From a checkpoint of a small transformer trained on Wikipedia.
Size: 25 layers, 1 head of 64, MLP 192 SwiGLU.
Each number is 500 + 50 x the weight over its row's rms, rounded and kept within 0 to 999. Layers, rows and columns count from 0. Numbers have three digits each. The size before them is the row's rms in percent of the matrix's.

# layer 17 MLP up, 192x64, rms 0.231, rows 83-191, columns 32-63
099:507598484528473472568501517544626484416526503579541434404529455495453448508503504492469482513502
088:556488556510544454550573451483446433510529389459437529516369476506561470623464491493432435426540
113:489570564465511463513534441414500506486478540561515429516505532473558546559505540507564487372460
096:548400542585515550383401505565484523504503534484498551475475510496471537453513466555560413460403
100:463525488463463456556550529522554521518543478582443466552498575377451501616504500618543592447544
125:462434553483419457448504575549485442522567503561559488512473591452548474605553402508564466503521
093:522449480527463484529515507570417531409522472528491547512530471551553551485441518469483440497496
098:539530541451420489485475515510499592391478539512502462507497468598600455547561508485450573543515
090:472439507547561520458512474474497537477520566592452482438564482465530490509475497427521422328463
108:527518587535524512552451525509505481467469521468414537467430427443473452528543518529511515532530
095:493539524481479476521527604478445501459471552479553424452499515557449543466452444548597462564532
094:490409524526422508439643441490526522461505451563494545518547531407472458631615460559504492593594
112:536582440539486473558490456487492494436446427576426488514479533498572477466410495493481495430476
096:568445606434459390520554554538481537482487521452467529483523394464568488463477442510445524488494
103:549453490553481466506510507458467481474477552510589585500577542557446478498428541422533459441403
103:398543548546510549455594539552483529521507429559494441513476466587613546494591520509447451490469
087:518539469561477561519437487525484467469565470461483504550490524526509553535564546546456544483519
101:529496546478581505506462432471454539456534489520421478514431487568457467486533440492448499495490
095:590561479453526467544550534552485457557413520556585435524480464573523506529544461453495476540506
106:382543487506567528499491375389418453520511440534525593481517441540602520460535458465395489433493
085:517503576452535504629583473497479495468511491431481471448457473452515430491591520520543509517515
099:468567504522460503530514604520607627442555475477499516526605572552478489491475428485533522506543
110:436504541461448519514508516622545513443471487481486509542586545483469499511491454456552575539537
091:502532512534486469546444590545518439511461528518426544563504511410515472439396501558447520472550
104:605476472552381504473500428402565575449534454431501462548484550564489510497552428456485442483528
097:536574433485540455510543472479512506547391522636524605538532487538479565434424431504615463447495
105:440495474462510593506387434534487456466483506427519455447451444489558435506486587450498540499443
098:525465513468487443576456536462564502469523559470476526467485433582521515448530492600500512467516
096:527494489463575430475457550495530463535509399550601531479459460410526502457476559563493501550411
101:475419473476518501462487464493492569547503487462494506423516588425496522389529542524507529517414
098:547391465494603544537402428528526541491531558514456493477461478559564534530532473560500502523409
112:513531498470528558471484414400522573493433503500480521447509444543563500416476576429504622394475
094:372437482514588510504495429507472464531553518540510410570501466468450532538521431522594496492457
102:504524409630430539461506419495484537517427582562502474471510537585507536506474518393569459495546
096:479531493493454479528508498537457540512380534500448509625456441503534514454420500583461536535515
097:545581530503537441524484400504501514474541533533458505403455460532532453555402455558506566500475
088:561510487459602466500419464490467498452422548539495426430544540447445444455471533448555456508478
103:469441490523496485507480609406517563447456512507437512627600477402558550482535478472501489552488
109:559456531430509471451474502485470482451435461449485541460592393528474591528488629437510460539487
104:491526520535470566519558518500484561566526523510515512501401515472383500405519503498575614645505
104:450484435474458563539542484570484564537542418493474452449485472501468565589502499536545392533516
099:526497437504554570497516472444448400412520469515463634485441552518552445481541540555480439582495
099:452573539531525394595456563457468492529511510435456586460510425562523523480450547478550522534557
103:471461516490448441440536538503435532422510651496562555506483443423507445483562486568515491418606
087:500492488547444442546549514487526473604559490463493419490552503434522468580437513492496436513511
076:501570459455507395449371520495512460486461414383519424492468504588531470555507405559403500546481
093:427464407568471464465494516416574515589543552454473576505531547545476522503524403558589524467549
096:514421491489558402462586593485482465497417436556519504446430412443519563569473519528510497511441
096:595567476511536418452467549508471472484461582511531398553564468462536555442451473508595463561441
102:496566465526498516571489502424487427503485586485420451509489487603417413511455605506548564486580
102:531489501487580510511514519520514523441570468454559462571537522426560584509432566534564510472563
118:617433412478524554495590459453564553527537488464486558544493552598571542479451480471458441583511
118:466458511503475611438487635527491472518562539528505482458542401475503477448587453509530535531508
089:518499460522514498560468553556556512515559526522478525385393431552519507517590512417565467505494
103:493532452478558515499542457539552457421490550536541449461545573432537429491459501436489489470423
093:534499465519460544495537466536551441396503498532605455390528463484564485493437527536461391445469
092:525414464405607511446467509485537528571465550611519511465549544451452558484555584610410494502499
102:557512423469520429475523451470454532421415522490532469585476454451498512514609511428428510557494
103:444419485444550496534454442537406486477574554622475433455536520582489539471533450491478580511523
099:431449438543551483581512551546482424460424601454451537537463470440511468605527565523488491574522
104:486450532465544503575459588470526514468609531456519503374538401479445496422455492459571468536479
104:410550506498531392483484584582590539520513514548479538571498468439440528511510575515496549498484
089:588532489458478428552490561416577567536578507495490490465485525507467514486520343433503548508499
103:500528422507560528542575475450438484541482555573440574470430498467504493508466484515437524411505
094:458559513490431432465407511549466437495568567476554475589479529460587402513512482509503428479536
108:483508479554523479552478545492564410631454457466506444482434509496549502516439636531446426462395
108:524449514491485401601464492495516531478564562518481445436506464480546548595535582445560462440548
083:428484474506545522495504433563487440555548449510553502514417475535400571607583554520505597574494
098:398506463528532456513382439538471532444548551523475527571566531528549541556547543503480450496424
094:533498469497466469470454441567444482436508603481558448461510429520484415601506573531495554418543
098:476542553405513457446528430460459490513405454577460422480478461502445454544475533530417494538532
096:510471474443570486575428561557545533584565501438475529544486500444491493583613540533451507527568
100:516536476481456505445476539553543452562422542478525585556536575575449486550438490449567545545471
102:511466486506473501504530536491477442488527439462444473487484356424490521414523546463514540560569
095:516440518493462557504520640525587519516515601508428473484598559518442572551471567509595422450469
097:488523484458464515520490547484560480457523544483571522455416424514569620559611455550514441477500
096:608440596504512459425527477481509551543502489452513601552512510534486511514614443559517483517469
097:585538525573482422494378527504504521458454420542451539525512453382511559566519461517435594466440
098:430548394445532447626479510528510438551392535422507456423583541485578531478500535504551536533486
098:525491447535415430532549433449591491459548526438543563593467556532520479572526472548413465434518
107:452469534518515479519629510499415579508478470438517463550495528516430565494502477483533536539559
107:480506480528425452575521472511553546494483508510506527454406584558533512488410571507435392444489
114:508474619507594455506525473488488487527442414528529543444539579504521564455514526498389427578529
102:443458432500593485491519503456564440528528478532497559511530424552442487452529596446491512531502
095:442547526514465425475492444531564538473486521541473518521523495503453469480623453486460467452583
107:489421632526418474531503448565494441413484492503454473514520499523476468480386528504481467486426
104:412384388477545482434554536556465546489490628574481511541507459501525483512459550513508546483585
091:488477453501502502485545530527463485548521449476478572490501388600520415486476572526514422608470
108:518549480485506531459461409597469514426475379499510489516445597485474495452412534506521489462478
108:514529476516538480478510485440493419467488547493490574513369505563495420503461547521512393473486
098:465516410503562536489551506555412503555460553515552563573481610514637541435543421496524488508505
101:410509475423498559493554597521549483585469618516555491495493540496643541492459561471408492572471
108:430477526563431429411455481492632539477511445563472515485544493474454594536511533511452507526521
103:504506503542549466440514392573466462482595504518539518574462567467486522416588455519506532523529
097:526478573425426398564462465517407505506453451449469526501567449560411522458520556456516446570579
092:409532514645527489469404537437435554476484534433546507505459423557541458446441464533482509528487
099:576517448505531546491437453513530471480434541489449536476490549530471440514545545508501449451606
097:454507492488495476559405511465424471454537452380553621590488523512552390550485538506567455505524
098:520482486502510483491543452481453439444478484447537472503547555545465592438543516446455383451461
107:400480527545484545601441376466427450452585424493493499546553565495439469500456535476471492470513
100:421532547502448499543584487515478429518505501540513570472580470519406527484558517472477525532535
112:463402417575465455498471434563560466503450483552459509554534513483490498503532551453428472519515
086:565481396503464490432456516587487426561580485452514490529466475444502473623491567541575509585491
098:470491558590593454468517427520482515493475460478500470448505432495423568542647523498539512599434
107:511468568525549468496535477499452524408516472479478480518465507554457483540470505546474516548478
106:465442527514434548517492467516473482544514489452448394462482446593489455442486487424548551446496
105:551601517477482567490420523473588499524529394545480498466504467472446527486550463539506503613450
094:421500543598416571484476425446573579458466554541471560528595517517393476442550479488460549462510
098:523490480536449474597471502582491475498420444545465501502484649509433561430486475518457457534543